Part of a small language model's weights: MLP 1024 SwiGLU.
Each number is 128 + 24 x the weight over the matrix's rms, rounded and kept within 0 to 255. Layers, rows and columns count from 0. Numbers have three digits each.

# layer 2 MLP gate, 1024x256, rms 0.125, rows 250-268, columns 0-255
114177124116135169124118138076106150145139097156112107132171144094150095149114107120106122145117150116140148149125091139119178116111176166104132120142131110124166101130150149158159095161167121132145123158133112120120119132156135167122140128141160129120107147161107132132132090129149127131095131130103136113155142135138157137124148111156118134157121119161121113073126126124137106136158115096098135122117150131100147149131169152167148083163137130080153125144122071181100152159116122097134141099162114156114129144132149146113154121146139106095160118148139151142113132118128089116087080149091099080157081113169137179120096161099124161144165142138088134106156129127145148142126125138132129132074132165104142108109139088091149156133122175145132119136131147145158149085136091
095121117151144071148080118135127126073101144153130095140145142140202151126126131148124177132117135137133097109169103104128074086145111126154109144148144114127152089131126140126142157078142117114116072117156116113159123096130111106104127118138133148107112142163079127102115131099157187121122143129121133128123160103105147145104132106142130108118103102107129089095083122127143127148172134131134143169093162116149142176134076119120107094145135144121105134139152109140100111113145150176103127121098099121101095128162168107144160126133155114138155148133144128151132089184124087071177157139109109082060124116126136128116108123136111081129191103146148107175143102137165165125103115126131133138130148133102165131130171110131110131108125152125134115122128140154131153127134151
113121130094114138106106148120122084117167102145122104126110106105099137120105134078156125173109170118129148127151162146124110154095120122103127120121135150126154127129137135157102074123123130114169135125115140123121105102128112121149136124155105149091121147115140120125129161115098128145134134176145111143130099138153148113076093106091138127125146127174120127091118095148132156113147113127153102120130152155137098110118112137101129114152165122121149073130133128147151069146125114133127128136129154166139146152151141121121131151158134111116112111165083147124125121089132129131171150153151122170146081117117100122166097136109118121099126130124137139144133116139120108140104092156120130131153113150105141146114157116118129071116127142139140170147161119115086155103084097
130111119116114133181157151181078121125080118143101146130140159147128083124141141102099163138123144116129147134147183146155130069135166119126152147103129136135135140146101138101125091150145112142155108127107138155134132148140192134114104119124111103138080112143185159139125132140125151102106166137145187120116157141136153149172109158119155147135185101137121155141135153133101133130130144141119141121082154113144148079157177149127139135109105111131123136193087152110124155138133157130157094157150087131112122100154146155133195124127143086128097163109084118102069090140143110121119116162111177106162133091107153132120133137137138120108109150094142124148103091111095127151148152129121115119131136145120116105164085168122140133147089146151118118129162154103136141157122131
152157159125163122135108137104149115065136153107123071119150122122110096107128136119123143083167096135133121123137151167147104127115142130099140122113121109095158115097104111142136128147142119109129104129128176139108178162154182129176098134135151150117112126123116133155114110117070126132155095123154125140095153118163123128117109158137134159179110144110102123172140105109134106152163119164155111133152116157138136128160157141131106172085143135147148104134154119115149126121138142131136143143130104134165121135125101153087128124113131153099129110113126081160155138104084097126124142133167141130106130162154108157141140141150116081132111137105165110171132118130134145078127115134153119127113154143131146108134138107104148152155112128106142153107135144129115135120099178
138137115155087121133082133140136112168107135165110131107096124148081100124127135175105096148149153157111143105144117134125135134123121153103093162120110115091131148189121151107127132095148102086135160156101145148135122140166129105129120150153127115144146110132111148074126158099142167134115139134150133125168162137169153104101095131106148126113118129063120154139158144123147138108157084130175160132149110164134102150118137142158152108135128107108137132121106099108127156084119108142121134117123124112114085140135109160155111130135142109145120158158137113080100127107121138075103142112111110103153113143134107159154148132109183120080137121110141108121118122120114188142142095164137151144136148135144169089117098149092104080112134138131121129150143140179097143163130094
124101160136146136152130131159115097149161106159143125134119091130107103113109130090114142161126110140109131155096126119139139138105121155107150097141132116111105093131103126117144140134153108143118167094105122104084143112138105100123125137140144092089144080104123099108114140113108126091106094153082206092184163130103129138128085109135118142112132147107130123121120128087127123121119138145130119115109140110146118103122166109133101146139086103144090130173144134105174164150124133115121133140153154117096118114108105157137156147107117135157131116164070118116083194094136147171142157086142116119146167168144114116146152157136140110131130126137125155079117125082101140099116164156090122109120111121123136092107138174146108120102120136186125121136104168147140137122124109
152124108142158149111136096124137128149105144150136122078145098168128101173167170163132114105175156133149084119108097138172140143117163146117135119130164147075145091105081117090137085149148114130124145150139089119135123118106099113093116115191136138171138158112144158113116149142120098093137151098112141103089068141119159100181107167116088106123123151120114130125106107119119148147120106134123142124119080117062098136094132121143131125141126100138127161083129134104139111107169111112129125123126111158162069150126071135072113155089146160143075161154169125152114151171130093146147102098153109142147145157090096137162137132117081161113102157097154137144182117179142133151120131162121116141154105116127153118122116107123121130119109071164125120139115116122124147133124102
132136116105113092115107159184140117117080154116110129148116171173154140127139130161069116078114141108140114096171109127109111078149111171145166102109102123102111102132124141094149099108141145122122077141126142128121119139149139083134158140152118119086124185112111149127096112101117095140124131129141168134157134141132155134092126110120146136110123128140103127119086143119087099150147138103098156129144145064140135129108128121060139105162136158127169119101113107149126163110105128151135111168093163147105076144131109126156157140134104158097105107127132100150135133159136098108118126090182148132168130101123114111094125150099168163146184136180151114117189168127170135099142168141131160074117130133078106096122152121110161129117125144133157126081148125135102157103144129
071083131154104127118138153107120133117112139118122112142096153126143088136116146127123110159167175110107148117162141175125135116135117157150112136110124147139127099158137115161081132133121102095083148105110071111099133136137119099130099112113132114125144140146129125109144129151140121128132135182123160095155131096143079155162082138113159136092114047114124117181134108133121143160122131119125134122144143094149097133169111162156110175139130157097168109138111121121073187177193095147119113135141146104097114133134125087111084121171104111127126129142124136111112134121124164154152153166145143155128144101159122113141129134077122164155108119131086119121142127085119188102141119146153134115117095138111131127155141126116133098055138118139104147129111148153064110126187148
155083119139120155151131100144117124111088149137140172108119113089140114103161131161117126114154149125149109119110165166121072140112092123148102132157124103118135146119081171155117118128134141123107152101110147140179086110150163111136149130093121133150092151107137135139117112157158102116138115108089119091127106107115122128126099171099146117083113116123160119147098142144138180128093104150164108112160132104139112141116131149155144178139149132145149080122081123123125149095099157178125140134097138089122135135156091106167155084135163115134120153142133111148102157170121098104122119124185102111140151073108140111143090096134137111104134104171170191112133104172112120162111135130121142121175155143127174127129150137122126128127106133146132129164138115125145127101130155
143105106116137108127106149094124103088130114096125096106121059113133111084109148144136142128127134147109136118103170128113117093126155139129118155107140166187151131115132132106150158181124137085105138111096141127118159138135190112126149151159181123117152129116151124119124168134124130130091135110106122152110100146129149149146159119146150180111134121139079136164072156180086129134147167134162120141139136131119137135109144163118168119142097090122141137136122124132128101134140111132100132132099101123134110145146164096168116132119109151153156107111127124111125111150138169120088156130124140119126113129172122135121118130153095117135105135131145082113173097096136153134149124090196114136119154153127165127120152117117106139134109081133135139133101144168146141147105110
131131138131129103159109119103103163142126123116139152109113128139116140116116103101141117086123161103108136112147167129136114095150139123061121152128109102153163154134118106131104078144131138126149144137138158102164094136118113129127142138149134139114167118142126135152124116138167120140117124152127118134090120108123146128145150140101156117096140142129123155126124161141158100114111148150125118153141121115130145141130102129139168116146133091114128163128123127139146119105103127090133168120161154122140133129090128114154147152121129145118141133096126128148139133121093147145142130141111128081106151112141167118143160157122169174136147127102105107140155165144120120110157124146143127124133137133145110125134129118153124156133118108128126140107139147119128117111154116
143110144121113174140140096131100194134143135102122116163141138125128138117073136101119123145148113132092104151135113122113125117110150136124111071130109141158124068134143124095124119124108178093094143146097157059161124112107091117113112159087099156117128087122117073116135118127101125113107118139132109131157133135095124116108130127105106096138110151137109140111092174114098103078128128109085115087088141125112130163118121128106133151098122134147119122136105120129117115134097104113123132127155180155138072134114150168156132147146113118161116090152115134134121141129112137139132139078119140095161088085197173154156134146109119137156120098139097118097127109124132137092112139168141116099155147136101094110063147127136137138114123172127139134113116145144143126128153163
123140126115123101127125134118123158100142126165121125209120105117157104140105106094115121148100149103151126106132115103143164158125132108160177146147146158102119160085109087083088131101137175129119127129109159145135101147134145079146103132116097106142156141145123130081128119171151074171098120092140108137154107083147157145170105162187151080126129144115098155108104045152131104148140143141130148129122144143104131090123156099145116131140126100110129082117126136145093146095152123116150127121148113147128116138142140182130144167109132159139166166120160120120096116150158128112138135116134167101138124105152113159123150098058149073134102169164117168099138131143110102152153131136152140144131144181141134139119091122136122164134112147135151136087078114113172108091157143
133137132130094147142155163129130133170121115086109157133148135113130130112133140172106155149068156145211150125123147152150145129077145105077078093130117137157122113145108156104120133123129154148118113059129082140114172140114084150170092131159136131100151146085117172145200143139095107121135092115123129091129146126118102166151185179168118129167139157133098123086144144121147094115133097139093126128119155169087088124133108124167158119111186134149093115123106140143109085146133108092113105114133081141114151110118135101126091065139088123113145150141191139121142114121117152172092156126108169155107110122173054166122129169109090149121104107149115159131134133101129135150146172120107148131107094158147111095073121129160135104110120142143149115137145141161115116167125117
159127143093111073100150084139147123075122142098117084122135133128140162135130108113113117151110146134103104155114141138105128151157118131149152102102109112137111152131103146131121198104110188146110148163128153103138139107137134156170100139145121137140114138194113136124134137101094099110146136080133127153136118095138102152160166133145126081130174168121145127123098162133147132083103142138136129154135100136169159114154108153102167147165110062132123087139105141126123170102074097101131158132090150113133135090125109128140098092181120138148116114126175206139145108136107111079098172121126130101131121073096133120167108192134132123125145146129158158108118116124096143106117123120111093117132158145193124108120143121170209132089090183108095146110153153169112168122140099
167151119140107129162101141090140087160094133130158134120097125127171111092136149131124113128145115117168126152134163104129095084138109127157117150153123167105076133120122102125120100093091097120124158126127143158179119143115139158110128151154082109124152096143113165109144164145139129112075114121124100147125147101150124095115140120121143160137169178122146148124108122111132102110118143082130151172142134122099129122162090151107114137140127097130096127157144104138167132110146109121111106137153100115123127149132140150106136168133129148157090105118146149112160124081132117141144117102107136129148095191094123149100149141139133151113093117102130103153171094138123105104123119121137144120094144161100082122158060137112100128172088116122089113091112086109104128145131136
116084149102119098057123146101112122110202109128090104131119146144126114120129129155140094128143110054143095114124153168145144119093099122160106085150123130121135153124175103144136149122086108122110144130161087139124133155112113138131140111141154174141112118113095147130131120134107082138143137092135153083146133134144130147171113141120089140124150114113116146103133097114157128156085160140106130140054149125107160195136142165170120132111090169108140100148098144136130138112107139117106129162129114093074092123136128149163126107131132121098136065124095091105163149123138158081125143104160133119120122104157128204168078133142129136125156145089178118110152120113124146147136107126133116125085120101121154100102094174110127161166131097114147126071144142148144159140124145
# layer 2 MLP up, 1024x256, rms 0.124, rows 250-267, columns 0-255
118075148129134115128101107102149128104124152126149146126125141152141136135109153156167171164102159142134068159148135115109124121152150123136125127125128100113132131110123123078117119167149142094118132127123131128132098128127138124127102122089107163156146147146098091102114099131129104144132155098148111167098131107108149134108176131127112132099135146144147119098114099126095127132116134096144086140137127105117107115147097135102131111112100136165120108151148169125156165128107066133109131120123094110117118150130119096114088140093155131139133160127190139112092144131170127122102118106138145174128189140096141117171150121145137128145101131145121121118112120150110114157178133161107111165161085188143108135160111130118119124120116114114150100148083130132138169127091113
088105139124125104148080098149094118096154119133129109137138132120135116134143085141117113188163158127142098117163105142118097141140128126141101156103132158110123095114161124103163139070143087141148110132141129144160105133142089117118129108128132066152100124120157076082112136142110173138122119125139113089067154139125133127153136095130136108148143096133148143078056103146122117140153084141134137131102157141106112156132107117091105135110124118118139104120129123120122110130135099166081120125079105092106082142161135124186152156129110160114118156114137134166091091131119089108164146131096099065107145162137117126140142121135107098116163109119141130137139140131105120152087135153099115190137168129132188123103130128138123144092126110112123096153136115154151130136140111
141135115135176085155149125108129119148105118083128153149132144098152125128128143178157097132150102143125147123096158145150137126145140162128129161122144125117118127137152092116125131099129132140118149157106116137153137141101144142072133147123146131148119131136113138150127115139144138142135145138117145121135121083073123129120157137144117124127154158111131142137102197085136129161133126144121099141116134148146135135111163154122118090103130106181119155106115127074127162112137142114132112109108112113121127128138112145154136120105116163183111134102158086136135108131114113061098084110144098116128138141133138169162112105154140100122119124144157123117078121128103140112125080127149180125141151100181115149161096110143130150112141121107124109082118154104133117161170135
107112179134100120113126169121100146137120155162112161107125119151122125147118079089095117144151095104104128176094187147106082172114109156122115126113145135106118063147115137133130122106100135110167159150141105134098085113133150173115145122126091105180117147108129153144138113100072120141102089107137156099147134123101132142098143156093104177127161159165143104074105120115103131126134128153075110095084112153136130135108161122106147124112171128169075161128131111138124118172136091148156129126150152104147112130185107158138143069181137183167096125120112126114132131163080147091087153105158137147149112180092117153130146095136122112139152115114129117141137125114133187141163147142091158145145156111161100120125143142121142118136109148130111145138136094156165149114073148
124124092109124122136153092128124102117143099142164154128156128143122144145114147161137130155112100104132127109131132121101142189138155128128148154127131140160094127115163157149116130115133147157127136142139098146139071127073081114105158101131125099111121118131161106106142138125175133097136121157134104152153125149134124130121114108124155109101130147161128133088086173134154157111095111106144132115118112122121091106104127105134129127121115137100120144119127173142119148156141116147134108106082145137116108115152122110159152166092104089139144137121116149106127152166160149139156106164128113122153110109117125101099113073063160175105118110133111172117097129155115122115136135090117113112132157130129127135112148147140147097131130112133111117196095132120114129115128106
127128145130084119089064113079086177124090109110135108080149146143108148126143117086119129125142145146130151146140112110129127098113130198133127157104143108111164130137098138118133131120092118078131155125112162123114127143133126158120133112163138124144136142126132122156135126105108133136094116129137130131134138111147141128092105091123120100113113107124141145103111133113139151099121081134129184139111092093138183144112160107132170146116117109127160127146127129131103150137159126150081163162139182142149093167140115149113129144119110120147112145138133166123114146124156124100108129123148104139118134154107096134109127127116226099088161115121124137131147134140117119142078116171111131153085140120103120132086124116139125147112114111142178124162144148157128129165142132
092149149093100152151114115140096121133113132139145138123138125107096155100129088145141138140127120156111153139138156097122131114135122143116140145109095154134120127100131085170102135169163158132104145081112123110126132112110130108116118107141087103104148056140108164141131081139122084120118152163063125105117145121112097146086155131132117127149154125097122126130137147076122143138145129157135105113156164144130122093148136121144124131138124113162125120130188174147150159119093141109139075124152144135113097138129092095166156125103123108143125103097121128099130122134156126126108138081174107097118146148105120124163110115138149129108138136150142101077116148079155143136127106121096102136115164137155138129125128127173131088127139128173115123119099155134121134106122057
129116120133114114138113122132123137104117121139158127146107113177099126149121141153136095101183130139160082130141098115119099189149142109117113113120119157089171143064122105110132124096125113070136112093121132106076191089130111080085166137139131124124162147149168094128116127163138112131155111106115124101090122096140114144083107130119122111189128111135121133084109172134136096123120101122146108111113108106105039122113128126135112097122133130155132118117118146134119128098122152081138114138074132117132098135125105157088145158123140098137154133155135111140130134178132100142100080089142123139174138139095169149123142129156096175108154117110162110113166153172134152118120110143163125110129095129128143126145159109139151138106126070148122154107147163086121148158091122
151178137141123136114113155047106106129109124094169096147132117128106119121147112140164141099187112120129177134095157083152139111135126098090174098082115131112072136107152146132166136126140143141157137101119094098080124154138132097124123110085118101170148136157160078137092121163127135149174130137167103133152104103140142152158192122158152132129124136196120123175148110131149125117148127116073137092146129176123114177105182119141088148126127132096099153150094114140142149127144144127165164143118091141117192142144149118121146114115126127110122105121106115116111143111103086158115125118155129113143130135117137136117085140135134127120139121129124116115152119155113122103095072091093137114151142084091081125113088168127144127169065117137128096096118123113135136138124109
139130113161122142099144113142097111136139123097133128131062102140151108097143172160104131143104157128125156115152100153127105162115127135128116173150128129125146105160144128156090103162102118109118200121129129123092107111138150081096160168110135127141088095123113166134124126136147131122132127160139112161167115123170098122132092115077147156105167095112156126140130096152112103104162080149150169128140112104121146086125145143109085154152130103159142087137102163125145072120176127130085097184107177091098119152151102093066124113125099161149131129132156135119134105174169136154129133159160135121120127124138151131145116178130131129146088096129072139088142132124125117127131138137162149150123147168097142149159082129129172093095103090103128119130128105098073149135122110
137093175142165111134138132132118078160121105135127140129111117149155130121144140138115156092122128108158132118139131112095120138126140152093178111120165094142131098124113083084104142149100104112168149127115154163122105168138131116155136126124102094147142080120137126122099117155134071133130163143104150165127114142119147155112154143134152116156148108137152133170112150141102118078091127202167195123108162139123142139195082154140179127117102119107109155156103119143108099141110115138115123147159106136154142136137146121127128136135146155117128122110126125167167156141173147104131127136135136092147115161126106140112125183104124168161118121120144092153150118100141153158148106078138182134152134114106153149127114171176138122160086169123171141132172166124171098159135141
109151156132118138113114130141141128121152161159148145101086104162116127126118129094119107170134112127157133174167129157118147147109138112137097107161129160109128135134122145110095137147141116136124160124119113107149095170169134146126115154107122092171101110157102120173178096127116089134158170135160102140141094105149146136115118086121117080126120136148154154099099119131174130124104085132153143168077090118193149119092142134136135150108107116117141127125125116153134107149157121145144119151143090109118144163124173138132118133144160109159131126136124089126145123158093155152176074089141082085169171105119142141099095131118126113127102127097160148153129145140117116109071093165077093119122146150130090132142128126140146158119140152110093143147141118127125109163142133
134096126143169078097161121122143132134112127090156161126089093137124114131087106120139148172161131128148090089107142111166113140097139137088120109157139118143171150135134093153098185114139126148130115154147155156130067160104123116123134125120114133149137126121132148098106160125162096080151138123093157145099123138093170098165126101144116078127113136138131101134158111175103085118140123169147139142179129117105122173192065101142142119141102143104121118107117124102135164171140078127113125107151093133128115113104108148128147098109142123158175144141138155124125103135076095145166150154142108109097137062090107105113149125105123127133156121126106130134130092155107071136112124133116142172126145163131116153147136128136171165146151112111107150152079141126163147120095133
113165079114109115125091156142130068158152123153119140087119104149135141148163152149125114130141147088159155124143155162091108105154115091123183157106159088098123159116117132160126130147133092167162122099102132161119120140106164151122114077147169118184146137150139161149138130125155165108158125136145118114113162132216125147141155124141142123133138132119169104097120073152147185151095128169158145149162102129144122072092092123121110115113186137124126142142148110128140147121149116158126111103120115066163169097170105119072113167092129122103106169093149130097154140146150144117133089122134087149114180147079098104100121120153082107070139158104144142142129137135111105172119108142115157162118082136165138136134126109104134080135098131085139138146136124123133153122106134
110132113130124131152127132170124106102158109143078165136119112140186082129165164140125103203156116111137118128111115117193148129132151162146152125092143138112106131108153042142127108129096124124111123176152101138123138128192119123129144099112145130156143139120145118155136141148100130142111143122139100130145138143119099084168134152092132077088172149140160167163087111103087165168109123120119181126144112116129119155165135138119099103133088139122087108147182086139130152141156108114142106080110140118143141144099153107124088144105113107133141126072138140138118149151103090147103131150126139155127118125143133112170104125147076120163105099132156138157123123167108152118101105110181145111129143148114111109119122123063118150148095067164107121114141183131102107150113119
144110184102114166102150132106094160088113084116064159142134137146102111120138112160091118151111139112150160098162149125132124145082127113099095096089116134135103086124067126123119108139167149122127091100148108108116165155111119140160134115133156153108145132115098113087160077119137125121133140093132113097115111147139122188105160154078151135079127115122114085109165170152167072109102178147126199084115101121101122150096130124109130162131119114132131156155117168143144125168138151102098143109110132139123124089188125115147148118136095141152120143090120152137097144100138108160132141121067141081135116099178132164142121106154083144120160165094152107106087171151143094147115116136153110158139173155127126092110128110152093112094107118101154164103130123122085147117103150
111102112177141157190118150120124100145131121141134103151139122190141091159151125129147140104124165145120120108146108116143101081125109100120048094156114117086151088121132092165113111099147069171179123148148130144129114111118167124083074123121116129135129114093181115107130145172116112094099132188133168145128132152148162134122148140097110118103082116146124104105134111178089127103085133112128123134107123119117108100106144078097141159089156179133139118129119110124142113103175132132137097124143098172125127185152113117146156161114126114136183090119128110149124121070168115149134114093110184113121206166122137137099179133102130097095163147091104109109090162136116110131127109182126137104137111175079138112122166124156095089072123107116141102119120135120117154147109139
121189104175119100096101140106146115123141073164118164134116121122133109125129134096112076111135085103138116163160136103114133128108150116112112094117139150116143114143125120119078101089155121123147140148120076134127151112134164115155128106160097112080115138104166142109143160104154143116142172185132101104119131142177114161075096110132095120100115106147141100123117123137152095169128159098121178157109149152134137102112125114140158102122108109185133144158149110112134148114126078128122085120126146118122105136166149165148127133150114166099148136101139165100138116135079167146116137099082136076125159127114138128129113111100105156112159099105106150138164093127116135122142125061098117118137174112152100126155126152122122180122116105146163065131171134093103133119141142
# layer 2 MLP down (transposed), 1024x256, rms 0.113, rows 250-267, columns 0-255
120111126136111135118144152142099129118119135152096144137155146107180115106126122159115117104136138158138147124145109115122144126122150149094116166159126140116109123122111148120167103124115117116139132131080137115075132120124146126122166115115128145139083130113142126136111109169164131123127113140139138142151170146143118135127121125108095136119108111089110110125140121159121102163111134082100115136152130159179113112139144147106148134090122138113122057132133121148102138124131075114139122097093069133168116114099134132134047131081101160105111132125102130110103115159110132126149101138127162124085144139154156129119129169114109106141123145126102127159135137148109128137142120128112161145124127161100113123170156167123169155104103184128117147124140151111149115133123079
163149140098135135099152114141106129166137119106098123107132102090126102129113083124145116127118124154158125143119114139101170163149116107111131116131126156118111101116144116141115122155169142111111169139085148126136155121117125119111120116134165175116114154129162123145090130136145097082138119158162082106161170163163124111124148118145139147112139128156131112131123141118143133138099152141140091141158086120115128165093117105125158126075104134139118115088140125126151150122137123149127116135143128127127173064127139101107115085152122117130120150088122100100133127111123130150154096111135111094117120118134141140149144170178091138151124117114131151164135165124111122147098107125138144115186113127129089118098128149104134139119152141109097195197162159100101129105132173
091113130166153101149127099153145147172160113111167110158134154138138140075107156148130107129141132142163098125122123165132116175099095116125175167143133164126100168096154154102162124119110138115150133122119102104129151098090144171111098092153124135141115107117145120102122081136141178126132147120117126091129154178106159120160096074144142129133120118153134116108132148124108129103153139120135126117129131164151145095124079130110108112147139179131140111152137146157110156079132140183159116113128156132113142145098166164101134168092113135111096150110100134138141167137137132109112109088102126136192133150118135146165128078114134096133154132140164092135115117123104143116093139138143134122149140102143136164147118142108148160096080178113122090127113139101126130102140127
158128112155145136135099153165136160109051111123109158134152106165151132128113119166150109118154146133113151130110078116064099116119129173086154170144134101110106110111111105144157140146154127161120113098146098038118148118121106143122146174104175100096106160113156111098144185104148137112102166149118135181125121122117159092163143155117109115086123094122147155165172139095131104155080110130146134137116136110113154161112148110109159158131102127112120151084112108126114099161091163125132099149114136155129144150114164116134143144105117103119133118139121154147100134102126120142128132113147137157180104139120177138115157129159155133130168116092145134146133124117101145158189106150105152152075123136145125161122128143145148101110133135082119149160125127111138156148160115
111128113126103119078105159120141134133132142101105138135104087108177094117118119114090153135136106134107153134178112174122147136112133120187140156089125135119145119069113152163114120138091135147119145104135112172128135177125086126142115122138164132152115136113107133103085123121064142151130141107130148092137175137142085142165108144138106121147122122114096122108114130106128144117150129142123084118133082122123115073162112141134115156105111171126141145167093154154117155120143169126111116133086113136130080154055139131120119177142097144144123141122133108083116129149140110111125108147133104134128106162100097122148139129118139098120162144120121134151162132163088155111150125110162110117101137128143098143133102148073128109125172162108161121117119155112124112140115141
157113139122130167119161148154134097091132144133131134155117134186094137161092132095144167122147149129115152092133154159139110116101111110116152141087109181118161091141123082098109174122160130119122126141095132123136109143146127150116135177072181090139106115130130132127089149153152159140133109121117146075136132142140080147113125104117178111142168157121178112142075119103103139087140102098139089163126121126134141168148131130119100133159130159113177179119110107144160161130141125128123102158096130130084149120132164117125109128133182133111114075079110122127169121085116140146076127143168142082137144144130149158131120106133150138134124120130147133117133121136143163126110103143145102106110131136110121124157144138117144078175111109134133113098087130130152106103070162
145123181091110111145142131085110085111145120141128117132131117140116104119139133095122094161106096168120147142108107097183143103121139132093161133104105113126120095158113135137108117095124100136082114094116166124127106137164115131117130100117081102119135098152119131113131146155110150119114104152140132117121153109121147155096126132109075140141105151128108128095136156101174121095126125156141129152115156112128132105115164142137093134128126122148111132137190117145123143131134126112131128150117092162136100136156123119165117143157115179130119125109080089122101092160103124161076139135157134133114137174114122138154123149111127122116195133121166120116073130137123145069095116168144128098107148139123112111116094133136125108148154116144058137108142143199130138134111085
081096121098116116103120137172126116092150136148170108157118170087149130087173101082140130126104142112096122115124115105125128097110116091136101109095139091134110085153111126102114117144182138138124159177139112171119137137107115158119153131123106130081137110109140120121151094176160130094127145133144107115135123123133157141095162104117159150138147101120137171152139131121091139124103116107080144140100131109132159088148173158157132108171144168105124146117158111073095151121137181131119130131093163118119195139136104162104115088150129115107165108093135150093150151120127143159126136155101145154084124163111099097135097124141145175151144124122084114117120134118166117135162142133134102130117124109087092144114132175140153123152135120101189126102128146160116143100095098
147090165124144109170138102131159130106120088103148167127145085137138140119104112113127127113128075130117129153134135168114154114148159148116127102168123122156112137150091094114124140073094102146142109136139176136110087123166169173124105138149092119157087111088143154139153122085168125137113165141127122097134108086095124117136146104152100114153111118127145127080142156172114122115116133110129102110178155180121189128104100123103144104129104093137139126140119124107123102109132146138142093097116149126112097152101113136147138152144121109110146143142149152118127123151117166121131111150148116174132116128106084156113125106105138151156155134112151128124138130120123139114164143139103119129142129111165168136152138102137128106169152156145142140146121060117125124128075109
155132117113120087139112144120125123108152113141085114111204137081135135146135145131098123136184127113118103077136102140164119192133127120125116162112156157100117114114147104108150133166172162130100117122134143095126102119149094115089082124133142156120104191137165131104089137097148133130166122143141106152135137120140114113142132134137161137140133150080145132119137094126179106108151127110109120185107141102136138130118147139125166106064119144116103135140162113152155130137115125078131185130123141137141121157147120151119091119147125141126093155113112126138145093147132100109139100118138158095083146091117166100188124185118137089133137109156101152126149134146151078109118145150132113121132152146117121126127064114155146153145155103160097118134151122127158137169098125
152169114123129157096073127176095117123126153142125159120082145129136135107113118123085142143105164110086128155119136157122151114149135109198089139154106105116159143120102130120140126157092141148119125170150118122133113114124116132117137131153139165158128132137119154133078121103149122150125112119137139123109131109117117083127104127153086143113147110117132156162097097116105133133116110064108080147112137110131142160088139099113068126103116114152100115116120115137110131100155128126134109111129167109146099123072163144143077125124092123098134118130112128115147118080104131104108131162162100130147130092125198162143167108119140094092092110125136137069107146125119124135125115160141088110109137144143095147057120076146126148124150145169125136152091131126120115115130112
143132106144118096116124126117167147108180132123099124163133095144144117056146168146133094154148100107116147124115158126117142146107124145092139127138142131113129127115111151129175125135111131122155189162118087156144139097129088140115168138165099115090145139180114086120115110186122088114126168149116140171111120093111122125122125149096098157105139087136072115120100131142126139143161127114148113121123121180157155093112115114151134119127177093130114105161160123127116127134119127095128127123115100111113137103105157150158108161114187159129138107068126177128131130154158122107149162089106091106126138121142119103149134138142088141156090172111149145093098140117142154155081149135142106144136123103119095130114134137141136146084142176141113099135092139138113107159118077
128139124127095162137106139139096125094135112156099096137165142145113149147149172144128102111129133143147169108119131108125102121100081159125128141144105150111111131109142110130149115120112120097125125111102121131093156125106144107113092119153160155086115090139157122127099069128095140152116136140131124114131105119127119142116133133091083155145147101117124132118086147094119140097172118157107132112089146151155116082140131150129136125134127123132171117163099124094117093133140121107143121171125139131151151114112126134087112151156107143131111138123127134097144157109105118133104127091139138132106119171110151130121100117149102121126140143125126143142110147127156143112163123123133079117125092106109138095098153141101113112131122157136129090120111142142098144139135114
126079101119106109136118139144161118181162145156145096136126080093104135120119137166101105109153107144173149141162173120137169109113133159157123137124127125161162093126128097176112144119099151130107107159119144148155181131096125127145125121145129130134161123157132080147097129104148101115113151119105091125169102169125164130145138129089104131101172139088105137119129083152139156184116106142154120115107154123133160117187129147114069138134144135099142160124133146099123077136135153151122155152093082104107134096192133120173091134088147167103130141097141103108128117124108153099111098110151113142162142125163121096151146110135094089118125093155125152140143106100067116151133122151136178140138158113151137098126143108174141071193118132101047171158152148098096110105146117
145070118147108135117113097128095145066183148173127143099147123135117109121137104115156138101126109132114120191123128143122124126111100102136164126136097152144148152120101145142102108149067151137152138122128137181128127134184108153093149098124110123193134165095156190126162159114114124118105147145149169106117116117086141116176169118136131139143129120133138116140092088132144108108167120145141106138138141139125142164152116085143093110146123113129176134126115166095174090098105151150126118142123125157124156081076170111141130124136096115110129081128096154104120121105109064100115129133083113161169124106156136105107136171120097118146136112131130095135140125143146126126140140151120132137109073141118159106139155149127108110096180110160128122123134146109153134116120097
123092108114152145119156151108115154143140146164146064079134127150139132130155147087181118140099151147106165095089148119052132108142181122126196164205134185150129124103115117123118173177165161109135105104109061131133110077142125122120104130089134083125117111115131148173129122100112135116128145121115101118120150130162112112115093134125109088183126111076142109193138159139097104125097167125123103111133160108121135142142129140122146123153117086117094121106116091141107147137119116149151148134144108165125162140120153127174163139113141070135138151146138135145151141159129130106153138119149164165130126138102128116099137129096186136092158111137143112078114181142117159093117107156109115151089144101105131142147182132123099122142130148116156121116152143120079092125130160
117121142122111187102149144107126083096124159094166127104126113128086127120119100162118126093064176144118124117107092132124135078103083115106090116113157150077109126140147127099088154099139106141126150104125127118094088117152120134149083115100161113147176135118117091097162075115061126106121153138116110140113116138147153140127180124133114106118145137146091145108081070136154126125155164148112136138133164178113127125116121144080149119160156111115153121139116108147104119097120132104122133144120124106155079117080090122103119156111137109144102115131132144137070120093140140103071117133117134126153164109108121164155108134106119110107155147131130133097157070138160121120162110167116106072134119104140124126139115121160149094133106141144112088123136201115125141133118110
142128126104131127175068163144112098162106107133152121139130114183164141091142152142144140124133091109131132076103123145108156123112138188146139146118112151151100159117090150083151122135120159126147124083133095099119105137111138147090145090150143105136152159120144123098148114113106135153198084148103148115150099102111098165095149137177166128138160130097135119117162147115114151162158125103130106107129128170093128136113161126136150175084163137141183156109105098136155142151091121125160121176181156099155105120155113175166117088107121138158124162159143149124174120139144129173083176122146164122144100122117121198115094120135133116114109121101143170118093116106084128121086154077180159145120158148108128133124114148136135113122120151151170133129113113152102141153103103